Weights of a small GPT-style language model, trained from scratch on English Wikipedia.
Size: 14 layers, width 64, 2 heads of 32, MLP 128 GeGLU, vocabulary 2101, 0.716M parameters.
Architecture: RMSNorm before and after each block, rotary positions, no biases in attention or MLP, tied embeddings, capped logits.
Training: a variant of Muon for these matrices, 122M tokens, 3718 steps.
Each number is 128 + 32 x the weight over its row's rms, rounded and kept within 0 to 255. Layers, rows and columns count from 0. Numbers have three digits each. The size before them is the row's rms in percent of the matrix's.

# down: layer 10 MLP down (transposed), 128x64, rms 0.149, rows 73-127, columns 0-63
# gate: layer 10 MLP gate, 128x64, rms 0.211, rows 74-127, columns 0-63
# up: layer 10 MLP up, 128x64, rms 0.218, rows 74-127, columns 0-63
down73 110:126138133094172140072122140133188115124132093142151146120073097131099100095083045133136087119112107120133129109164112110125070103120142179128130132162133116149118080039156152192112079165188114
gate74 098:068145164121149115063096101091119176139113115102137060176081192152110145136111141176134112064083143131167120150103155138131108121171174095182152066173094172104120130124113113085129129148124128
up74 097:105125125097142130080160067078116118125140165128209140125158099105150194131136120128130101152143147147083127184177141092102104124098165169186143124134138125160104138100129149180125133107071223
down74 099:141172175105153073132049104092135115117166138095105098095089136141074067126128160113117134064130099144164106098121118212130151136103180106123125144151139125172125142133175111150122206109099101
gate75 098:041175139202117115112132139123153165126085140166089185176166074066141116128100155130067122126117117092044110181127097141119108142154144128101107119138093131130119154110099117142123069128126112
up75 102:173157143116147125175168131086157080155182171182135089087096175175091130124107118159199106151163092097115132123108175138064065109158118141114108121108147068117114152159110154159153092134128120
down75 101:157142116103134094091083131170142138178180091119191104156159075146104131098084102146085103072123088106097147168171082147132136146116172131148107151141167094115179128130142099113120110165127032
gate76 092:150151148119147180118117068153093135108152109157122091117107134171184175139125164137087138184123097095120138147105138119155053128187123128104212155118164141111168127070191122164162105130155166
up76 101:076044111170146180155129116092146104175086104135103139141101169080068147132114077156121132096114115140106095084123101145107163137188158103173102135112075076143140138137099156123088124185161144
down76 114:139137167122132151108081142141191125122051054145136140098101107164127139160117069123117056125110108143117186100129073138106096159179158163115165122146161161091179134105139132136119072164131085
gate77 093:158114096133169168066156084179083114148119107095188090106123177097137102078128119154146208153129136085101176104141104154131097156137166092084143127145130075079096101131108153106168132116173113
up77 096:176130136152140082139198156151097151164108119146139115096119157102158100194173107145127117139122105129093082122116159159048124191168167148121142149185132092120097077116160148106082156124066092
down77 091:122095157125161146084077093160129110090136146131156142154122169171112157049129184105162076122139090131137157132169096118163128137098086064143122174075157139092183170106129094105181141125093162
gate78 102:088119142108141135103150048162126175132115118135101116141157130177140078080126182143103105133170071169110127128138169044098194096148119118141144122103112163177141191126140177118077092118133127
up78 105:155143140148119158121139146148155144133029144127148119068123130105103070088097175086125136114108127169108099144162098153145129148096146097029141153116124126131058101140084138175083088088109137
down78 099:110158111136134108097117108073115100116123079088119123124168136157114111135113085136121141044175172140175165200133153130142145095123161146132204141070147092084174139068144136125178079135137111
gate79 104:136166135181124144163101119176087108163122144052100118151119166090186119114150083118170162110162129162128152130142172114113090144103188092125138095173178139096149106159134059152181088125128175
up79 096:139166132124170149083078125153138094178157099108091071171150161162160091086160107094198155128094102147124109110121155163136142114159120131148141126163183107097182155152085074173180089158139144
down79 099:146104098145120123120163131155115155097121138131150096168078075143085191156125169081104132147150164114134111145146130116115106121094183088100108168184093093016152096135156178152103161137121093
gate80 098:170142137151170155142154079167131108110125120135071075096150219129133089115127134106080075100119120114126099128128101148111116110114080131092169118189142148100098081096152112166095102153154041
up80 089:114098152086123127127147150146092077095100154088151195140070133150074096096163114170136175091166107157122168135122215129137167163094119189106095106130132138138179124121168108118094188145122122
down80 097:106200143092123084144148108182174170175121129118117172155123066159155150092088113129134124124176093172149082124141162109153105072148140075131132164142157064181127120120129130125185115142097181
gate81 089:083138122120162116146086107174155194106118095149104148105188096153104152159134044164159136109113120148102094148136064127152149101105129095124155124095125146077113055088080104111141115057128107
up81 093:118107091106198117126134122112145182137150103139129100152112172112136123082116156140172138105137135100107082089119099165099145200114143163153167118134136104173053175109112169094174115196199141
down81 094:154163204111101137134111116133109070094039127113068093121081084143120142143160130151054138159136098107173150177154169150099107112094125143114060154116116153177140114124086137125133148092119153
gate82 094:114103177165108164149144167154086120113164137171122141155148075151153151081117174181105121114167094101144111156132100165152128162117135136100105138177091179159150163143099158245112138145106158
up82 109:119095175124183083076102200158035154122127132149088145126170160121158149148123142078074162174132147148105121120141148111149092090145082146145078112176117081153137103118160117137073125146110131
down82 113:169150091151183166074098095158125116145166144141141115174154138130192131076083190063096096094170140095120104142085134147173141128120147092155105156130106125157124071058133110151096110153095121
gate83 103:112098113154170136143139099167142132185135076186142141145154168170053126146119187071159066152116176126114139158101108182157139150139175165126116108138138106173115121102130126131141156213130165
up83 112:147116119112149132068139108166037108076092092165173089153103098141086102125146079136112111174166149173122137169122148098138159137107124085147167161150092153092175174177146114177118110164149104
down83 109:121175101125118151089141177142115094128116112147162096147137123087128101091150078158197124171168152125150146158153126095109125151053127047145117165157148063148079137116161174148178088152104104
gate84 092:052135061156144144143089079121111129171115153133137139097162136183122076094108133145091092132142091081146115123109145134154110125105210176114159144092097059089163122204130111105154119121128140
up84 097:157154142139179152112135159152168117056103190085145139118209110109085128102105115127115174092146168126118129133138136134148118132181125142078163193116141139124147090158117080144161182076162071
down84 093:139163145115086155145095119154118141136198121173082134134134182104146091094147106143091160172137156157110181153125144110077143084143153159201089125158122141150080094090109100163074059164120138
gate85 102:096098130096122096096116100144148161154095122095129172105174096121145182078095075159151056143178133122117123168152091118157130100111108135119177142169107122183054147183125088147147130112139196
up85 089:042122163095176143141125091110096156159039108123129113093135158104162133095086157117084116119122129139091186121157161175144128140147194072138152113114163128088126128148107133200130082124142106
down85 090:105127098113103118103134160153149128106175139102092159170138093135077173091154149150181095153156112069155156032106167117108121139127109139158152117149069173124098122109198106130165190126156150
gate86 106:140164184134120122147187129091110125137110133128080168177103089154143157130144112093138105106189124158111104155118096157074148142086037165156162069160112137090126083088126146069111155120092100
up86 101:121068187117140133165092071183177148108170162115139103118141116106153112136163100132200117132100186083176145141074100115139120137157088096158097147148134156166080115135102058122094166124104126
down86 100:123143075126117143083171164155166082066114057080129131154092201126119130148093123098102125091113109188126146104167134093125096138132142176122127134140101118148163151089153147182146120189154063
gate87 100:177120122126098202134130072095109125082117147166126163135132140133064183095162149103180090110056101100125114126153139116130156184159177090074163107173149153148178107153109113133163130158116100
up87 091:104093106089097143069082145071083149136131114128074149105120079119153158115190164108093117095096080141123111121130111145085095170184144080136106117080104144132100154090159125074089121160064111
down87 099:157145146167107080126116141153082097161152145115121061155148143118099140146103112114112115140106129101118130151073162148132169147088170115086158156178183122136124122152017153143186073097140175
gate88 106:162127095108100160167072089145100142121112158130053196100122071140133106137147130156187113134184171078117152130125131174064118104102146147091158149139108127153069121145109081103190126099151117
up88 110:100117134091103119083120107078094153141090132153062120127159122126086129105165144100159159106135066093097157098095126135061149126137097130129135143182137183179195063114118104060096148118156108
down88 109:200156139136144126147117097146113136139142133077128131109158125121165093129145135145148147151128059181189058173122127163103092141133132032115120170131139130230115162122098144098164134122138125
gate89 108:127162082095164122144155127078118176169153115093111119112069083094141178159153095168180059110153089117146137109104178077113085146125080120082094179148146090100108111112140107116135170163123096
up89 104:144158187157112119155127132096158138130126154190142138104160103127141121133124185105172130127158169159104121163067171148072094065147143151149139142190069115159154119065094065109101093112134087
down89 104:129158097076113154132103120112095082150137085119173117138074120142120114108219081156140085089145062095118146117151115101149112118135140168218074138151096143156149138131149146123182066141137115
gate90 094:135140130166201109172198127138125032179130157112132136138137093116126196122198069145148136127137128131172113128084124116136119144120109084083140134173159161143156135105092134122086096185111140
up90 092:142127085169150062139070156127090145115147096172180108052126099164139114093101122101103124150107108101087146128091102113102126152162150127238101157165068137164110158130136153129146146146122103
down90 091:129113165125133086167151094170108097098142131122110173207141099077117117148169167144174105147144179143192112089117138182126155134121131125065161075098157107171133128144083137123064144086092154
gate91 090:132126132147154107092130158195106101138094142164109169127130146072150113086030159089118119114148167108048084111115115120134145082157090184099081099116127131171136182133095138160159138098114149
up91 101:109147112173125092152085099159084118123146136149162090081153089138126138121169096079102135110162159122101103161135098186129212106155118096100139122133177180195151101142166162111139051119095146
down91 098:125105107176202076145115107102117115103158209120181112130111125085128168079146088152135151144202131091130118177116151171127172117092166137086139080134114107153154176142081117133135166119083139
gate92 102:131083144189180152075134168136136117177139074115103107131111168130107089155136094081078086109176056143110120156139184108122132156092080177138150069110088147125084103136117107117085107139102131
up92 105:118069121116114101172105162109145099126170157144094113094158135161179157153083128142087131175112167065093086147113172141140074090178112147128095033131131137091103125120163159119156120122088175
down92 104:165146142155144147128152095133131165131140141071113108177056119113133159091162156179091184152138158152144150164190144125121140132108143110199095152085133093137063067131136104085087154183148133
gate93 110:159152159160151074089065107123127171129098130090109152118114098149063093135131094133094152105147102125118094152185091193133099132109151144128172043167090121110117126193124136158113178172142102
up93 118:132096120108133196127154087143098128102156090076141155134101101158063103159094132118161138167134075127152166092200136140157114149067092111102193174097099087113151102165129085151148150167152144
down93 112:105170109158073119139095122119083106133110168134093121144079167109202144130134100071115098113155162093026124138153110086086108104094127123141074175076148147144164167152133106089118114116109151
gate94 100:032157187128135186083160146135133131151149105112130147118064108123140169139142129153054164090104103127086095111140108123136140095140101105075170140125162152086172167137121133173083095143103085
up94 103:082119096145219186128166068099138159146143108134112123087121112113165110094078107135097159136150127136124064149173064122197106116115127072125153149131114079097124115120107158180105112107167110
down94 097:123141135098116106101085145138110076169140110207111175136166141111108143146181094170182080091139082130177173107083139149094131148134093140183102147154113197075126145156126092102147144113101172
gate95 103:072132148151060133134115121150076141127114134075131098133166110170087145110085064159086192068118128194156143147134126102075101111150151143124084123161151100114086089144110164116076129180129138
up95 099:122237091146120089192118069117160092086166092149146145102173132138149105106078143097127109132076116145092181068155114122155152110144136153103131105127106162099120160152128076126114095077135132
down95 096:087107119152049123063114121111138165168165188064157158094174141150163091135140135118135096143150132156125108140151107118181136142127115130167111090128079121095055049164167123099119136110123097
gate96 099:142169143089121151120076105167104052104150130165116159091141163175111163057114150179124166101144153123106130120089117176162181102115122189092131076138101099150096115158115136149136178103134072
up96 102:206126115135187119156067157174140152141141150128090143063181141072131082155133062147124110078107119192095121147093130099121130118183126135151129085112111096082128112174155147124126152150081121
down96 107:136099142093087100125113092093203156116147106153153130110108072145154071160108116135167098130120103072140203113157128144142142124089112144171110129223176100076140130133122145122159135138122199
gate97 100:148117130059111151138180109169081088141114115117112107131084133136128151181178130153157082101142220126120152119094099149098142111136099143087131159184133116131180177126107075119169199152096111
up97 105:118154151107104186120142133109122166092078153114179108172102142165160117116137111157105192162127166136129202145178124162078085112062134158106171150144116133187116147125177173170084124097140110
down97 104:101083114140136137180129145112149078128166172080091169092106076104105148126128164066166134070139103072115112134152143114142160169149134137185111158211103158093122165131107089100190121126128108
gate98 103:143159175120146170098150137123081114137102194118171106125102105183140164099136112184133098081139090162081154054174140085092168127172118128080104113120156081120122149137115186152097113136135182
up98 106:143142176153104114128105131092042109110123146138177125122168087131124170124117152205111107115134083088113095147110183079114114126160141116171097112126071146196110208106130194140139129120129141
down98 106:180155188154160150072136148184123083135088190090081130161072115122204142112110135141132125091107117150106160061191102100093147114132156141129137156114172114066133128148158145140124104122127163
gate99 100:180171170088119134149125119093134146164143167193196108138182127129028127155080165179136126092127110099085122065110148127156092131179155159126158114139156113120115115152107099129092132157102112
up99 099:155135116104134080157144138153190165191161143172117140175130164127090140115142124138150060103079131112084146096103092175146137117172173123160124085140088079100143106092113090166140088131047112
down99 096:057079065131131071082190120134106159122125155085095163154112126079180129159161128139149096145111136176166183177180164125129189154113128130104082102150106146122135164123127096125147115142087156
gate100 101:123191129155141141158143111169084127098127158181147087177210062127084138130154066108147156154136099110157109162111164140137074113141152151158143174167160100130156081150122105140164115099177095
up100 106:119086112138135091143173127174139140155094108087104117111079104126152094172123176089044123107176193185140094136099080120151165110159123154128149083091110147174112101047132109090139129123123131
down100 106:082087072162094145124133149137150147154083124174191093137161096128099141105083118094102133154086101017128069138099139107099151127106133149127130132118111062112110136116143174090161128110179104
gate101 098:166160145165143062110132151132126103140048092156138122153104093107081163072118102127100082136059145137111088173183163124132146155180113188106154108191140167117144138114118107169138109087139120
up101 099:083079148113130124132089126087125172102164169137143118112148156070104111145150102141089170127127186115150094160076143131124149094072114085108078124066168130148110150111096151049074140091141176
down101 097:080138122157109114167120151138101182123132127206157166155153134156166149097068127084114141110139106067141155049133122112060151092161128093130175104188168108109118122066088148111124114113140126
gate102 100:140166116188117107158137164146103110163158142093140058120106104105161139105095119100089119166139129122060162093095138116179187133160129085129113123169172088107116088144137072094175100194122175
up102 097:117111155104129120135128125095112134133145111115126106103178060111179111051060152146132139155122102087142154157145125094178102145083121086082118123139137192118121098102093058148086210115165130
down102 097:161107118177153095051140125113137136085103126084185078197128146127075127132154104142054110207148134123133158115134137152113160080163114146141118144107126172120156109153179136107135112181084168
gate103 096:143106080138128149157179093102121075178138161092162188110093141163132118066127100102118106128158088186151165149146219114151123172124151118127146100118162142145111112161141105109110082177063145
up103 094:134104104129129076090184155117166179145082083121044165130126113089107109072102162141120133147110157102169119113145192100065121089073142127128100144190129072160136135135095155127122096100148114
down103 096:144183155175115152100164150088097092117071114153057145118156135187102112112072201203119134151109147183146179103169146119170130141127108128137138141077140163155108140146097137130112129103088097
gate104 104:149191161103099060128130135115166143124145119087135050128156113148172145175158146171119113109135142047151164118143152144109057076139050103160132110139152106130128168116168130144125170164117135
up104 103:097162123150096131143109149128139131166171158129113057172143152084176130158074061122115083151110119145138217084096159065108110146115069108139153149098128137104114143149159069171136121156129102
down104 103:098082183112180075104184174105127139115196111117132127156079121115152142138089164064140114116118105173104132183201142146095113164099151115116157149072106110141105111170154161098087148142147103
gate105 099:114086183147163170135143096121157152150098161087149185100139113085054093125093117120173159116150125178146138157127079092122091089063116147100109154115137125152116129128061088137121110182061138
up105 101:181200085114093165148140049146139139087069111146119172103100181074128085088192050139158139120136105145157147137106107133140115130103128121121157126100143105102137124112081125112108123146076081
down105 089:116114121121151148133164172157128098167161092108082049130137078179136132176145099164102118135148123082100167127202079182063192138143160093177112148118144137115135114130140140118171180130144138
gate106 108:140106143117060176160103130118103112136147150149155092109156084152110089186166100166098098143116152155125109150190139166110078131116105198114115187158188164151158136083128108109179081107103095
up106 104:151164109124146138115140135174127104136059101158103122108093178132109081161211149152158080085176099102090112104107112098095133181170136096128139191140103101139124181094117172154158101106134184
down106 111:124163186119068152198132123127125105113212134144157158145155111090105136135126164147160085173088135160174150137101093105145079083066105171110123082174112168135111088126112129135145138146070149
gate107 085:137114186115104091137082134161136131157103147109126150192102099104105121119104093130129132095045150177070170145171149075149116056140128126095108188181149098098154092145107151121145126120192138
up107 095:169157102181134148126123106149099183178129117074116133161145153146138122169146133179138171070165113112109165048143108138136170087090128127083087105159113113108153080141130154133125069091142054
down107 091:111177078122161146093159153142167094100093107108096055092118132135136104116150082107165079111089178131108119180134121102128119128146147119208093094093132138099121200116143131124128175128118212
gate108 102:127093139142144132099040164103094128131171084160136122087187178118139116164174120173100136109125113129095094110142064176107113057179104098091176126147124097099144138152141111161096133153073137
up108 106:172159176093111099111118124101161077110134124163154099099140147114118123149109158093095182175066118136120120146124132165064053146164160142099132107113052123089178130127115120131107191084116181
down108 102:098158116131104107156182111131092149122108134105192119126087125126164119109159172101117092175159130079076211131166102090123100138162078105117129154087104104175128132123119138132180073210146104
gate109 105:118091154104126202148109096104130201081089100139086084124136121118151136140104099064111118112098117122143131183061155127139197096087085133118161122095155128126114088087064127105122087162144157
up109 106:095096136144132097179083122142165118119138149169102121128173174126125109096154156140116099109146185081132144107152141148123131079076154102072153053100135196110143117136035133121084119069117144
down109 105:176173120081141128138101084142139166143108156080122154139079149086163101128147166164126111137123155118166173111142150196176084087074139163152145066121121154038124145152150070107125109140126107
gate110 097:147158137152116139138137119102112110146156192125099123180097115105085111082109154085151205144133052123130160121108152083121053171125104104085176142134073060095134079130101119159153123111152133
up110 103:153088099159066114123150157114145148123105155168120157093170119042140109158099114100109137101082083137119096145097128195141105115061177157117135129081174125102153121126163191124105142128063100
down110 105:032133065075111141156096173158088155115122114138113086149100108138147091126140134113156135102164092054155129041145103091152113176126147126139117086165121118103119143082086131164133078136127133
gate111 087:140159141150168092092083107102140159170130077156133139135125144135134155157092126111109138133103143103107149121111078205137119129075083094089091152124057062090104163107142141105143057174187133
up111 081:159118130091150165067098131172132110167196137185187102054146172101094129111116138082133105170152132121106152093097168140080120115125138134201112069146147120116122167109132137081158116083135107
down111 083:110146117172122137137118066063131077070111084132143123187135132108126077106158188179069145118138184161152145118109146144159058165139169132061130132116126126126173153149123156143090138144097091
gate112 088:112162124129111126123110160130147100216081164153085090106168102176108107128098108132105159166132098170129091072185119147141198072153091175165144134140160143169169131150126121100171090103147156
up112 091:160141130149141116152123124093133169082135092194119106071146096049178131128131156142078086081107091150151148177146148164103123134074136144110098171222073111140116093145129165121121157130136126
down112 091:112193114107118129156110144144112128136145159096172162123160089154123070129074117150065165135159097127130086107091063088155145152136171109129183104134055132101114123067189142101158127151145173
gate113 104:094132079119092121128199159177091132118104158120142092189120123081103099131078102123159130172071143129128140185155160115112118141096147121095179184117178087133143094167122063093136154080135150
up113 097:145159131099047099169146141188097125128185129203175141105114151099116143096116096099149096109097121096168131169100097123147163158119137146057191081146124119130123134169084148158129152077110107
down113 102:126106196088155121113072142048104132158125115133114144157179092136132115133099130107172138153147124124086106189124109133126131065159128158148101194063114185095136114066144142155123144158067114
gate114 108:113146158178142169128163159121124091121118150112057137163075122136137140102131120098148138165073148141102124035111192117095144168109114115111140123124136089168118108157195114129137085122215173
up114 105:074108119099067076116103116111136134170104106059198097092125148149149118165172116173166158041128121138129115134147126132138178148189118196168150092131131142149139135119124128133065133165114143
down114 101:160149167176139119129097122131174081109137098101100113179081097163198107146095155133126115159105140134099115089118166173122088137097214153124091162137090100184077134136149147187146076119141136
gate115 096:156179152202149120131139085166081156129135140103099047121138131077109145092137155081142177129087079124108101182112092111108070112109134165117151150131169136094116103129100128168084152162066127
up115 101:105129129134126112162187141180142112160118110134104113112147089139168167141196161118133221066163145155061126121067134108125077102111124104176129147109150110117123115183094097128139115073108180
down115 106:120129145146130105108162133107120120183076121116132194148111137194135181148074092137175133066184146109131158121120166155147151160145142075137164164145115099070131106170186134096185119091154164
gate116 100:108118131153114115100095083122208092187144106120128127121130142120150158180150148073125096130079106155058161099124140138113098102118103082115068119185107153159167160163098174098116180181096136
up116 095:172168101110115115130140167131114150147141116095148077105044090117132169168103131129110130132146093153069100073127174138108077103155182110115125149063126054158108116102147090175066127125141143
down116 105:113139113146143127152107098114158118149161128114155133115178171138158129199102142097177155139130099175115176121123160116103154152087098113174118094138132205131215163123131177111200170186129105
gate117 098:102183102164127113117099117127149173172163127106171148112130117083145118178209172176103119135122130093102140131155189152149168089081096091135186139142101153065104164126126136157132135175109189
up117 096:145145145162140121106131094157158125163149098054114151114183170137148106122136143126082107088165096136078182131108100108141167087127113140156114185167158204174135071124135071135151088083128176
down117 093:120153094094139099106117133086135075176144162164127106064139084139165101146109109133148056121070086119165082098146123094130101152178113055075134127130150165068133089140137177112163100154129131
gate118 105:146159102118121091142144131155142147156081108107113202198104078099142090136164117103091186120105121094140121065189171140171116116064144092152155134118118113189125147164144187122105154122140085
up118 098:087151135126215110157111124147140118145153141197098145077109147147110123156113164182144183101095139181137121169121139154072161056109120112142134141107153140110101139106173062189148177142134113
down118 107:133151136075144171170138095181139139134106155112047127138092124099170164157103153142127132116126089113147139104132143113173083123136187124071165092123088086219139113161107155174157172110125170
gate119 102:154181138103111148119132045087131119136056082109155150152146114119147122059087165155150105164124156154117117133158052125107133202181094124111112168172090083150118136125103103156140116125097150
up119 097:111152084121070133103097161076117061137207123102119149152055199144120068128092152116123139172118150111162150117165128165168098109136082149148130129141128106105064172154135141112108142141080122
down119 108:135136086155134157140127141194086140094163124094120129151162087133093084108114136134165143125084066130160120144146118137175094202135088070133131072110118121128143117079093049164112148152182082
gate120 108:139176112122103172121224097162115113138115144092156110121062111131154141087142112169156145075109151126029150137099184158137133130132124105115130124093102114106136160145139099135145102193183082
up120 105:155097129153159120093129161113146102137075152102134119140140175097102118073181118144115134165099180089113149152133140171103148189095145147124185060171155199090134138188144073174161119138113109
down120 108:079119106097105128135144104111047148112187136140080110089145118160144077151120134103151157115128122114113145138131097065101068165132117193182146157160147118121150149149123198101100136102129216
gate121 104:104148052088145125166085120151084117212152125117155113142148141132157102112097143111182140197125125130121107135141119117096202131082172073090158141047170118135099129119152108141129166094114134
up121 101:111107126109112132089123176142107102121140086177125143159149210090097145130131102081101107058130150173107095179070115135070143138133155133167157145155087102162191129181175119146106116122148076
down121 101:137139105186103178134084126091128143046114160209138162080100175129136115109154064169125126094149141077080145130102170132122095095132103107160169120091117149091149095102103100112127123167118174
gate122 093:156111064162104113118111049132123090077160086115148125116142097103081136101138102140116130173122172113114089232123135067151134129155111157124133167130116150123109164153108076060117159120094155
up122 094:184186121155140117174109092153121094116095090140160057171111098209140097075143084188168106151116170110167141138162130155112142114179112168114103173179154133166129096105107115135123143135125107
down122 099:167087121092137114102153156107077088084165149122090107151149111095120139164107109128172078128078093122098072215149088134132144104182107084079124121085108097173085157136104149142108151096171120
gate123 101:128080149069082134141082077097106137093148167120164075117141097164114181130167147148086138147103130093109152156176159151131162115174046114146113137111136145125092133215144111082099169116126134
up123 096:141176181110163107162160155143108121109109186165175147171116121179164150116139172121097121101140122153026113152095139139146075127150162118081139130170116103118100137130128234142134133148114133
down123 096:122137086079106164102071132160161158163152120051100092073157158126117153139163124157127095107096145105208137090117131131096157183157094140154151084125112161149114185097130111067117180133123111
gate124 093:092139153102127045085139121135131094078168101125152091106101105172129125135182051102050154120130137130089129140153173147134091118109175144178135098109189125099109169088149171112109107136094111
up124 095:109140146111199090166078153105127148100126169165077125122151131105216186079139123120133092166107103145152136134167163128175115163118146158135161098149098125120190135126066157174193152116121132
down124 098:087150144126095079122137043074143122113140151120155123103155120132083074114160149123117115158137236111091141166137125081080140104135156105163112132152089146113135109099104131159051095139155165
gate125 109:108160106143107170105100110155142089156142145160172130123123148147151224118119141181103154127121142148064114080118106127146079115127128177225164089164104127137092081186165119144088138110134125
up125 104:170122078156140072096180115141137154121146147186098133128164055136103148151125132163093140135132122135054136091109177076096111185198135127147152141136126139142137183165089126090200138119110129
down125 101:153106122116132083148170073078080078125125160118120111146116144102199134128138176159112123116158188171155087100132128163176163060088116153136132114139103115154128101117175116176096098110046138
gate126 098:167121140090107152167150172145071196141135145140134071181105138142165114155080055156140099101123121152142141100106139116096158172120120175157125126114114174152165113144188191127179180156144099
up126 102:096118114141086131126092152142195081096112113036157143125121139153141096113104120157063109129133134142166132107175134132119155193101134168125146107160140106157064159210125139168151079161164146
down126 099:116149084092124151114088145147115195165106118109148123131206139177115112110162127073142137062136103098130154131089051139166107174119096087172181132125108129157141134094120090123181143146189106
gate127 108:195119090156150128130164083120115086155120095125109145068173057133148114116159112152142086131159187196113128157108195126193106154170129128163120193133152146142134110077098110090146112120123135
up127 096:123142091185091144157096205110162115169128198124086196146135141121116126088125093109132150096122095137100152105134106179106143170083144113158111091083052153099108161150142130107114118057127143
down127 100:163103087129100219139132101162088082161157151121141149170140103137073107109129076085087088127137157147061111107129134105166059060134128154121148147178127160175149122148181124131122112146124121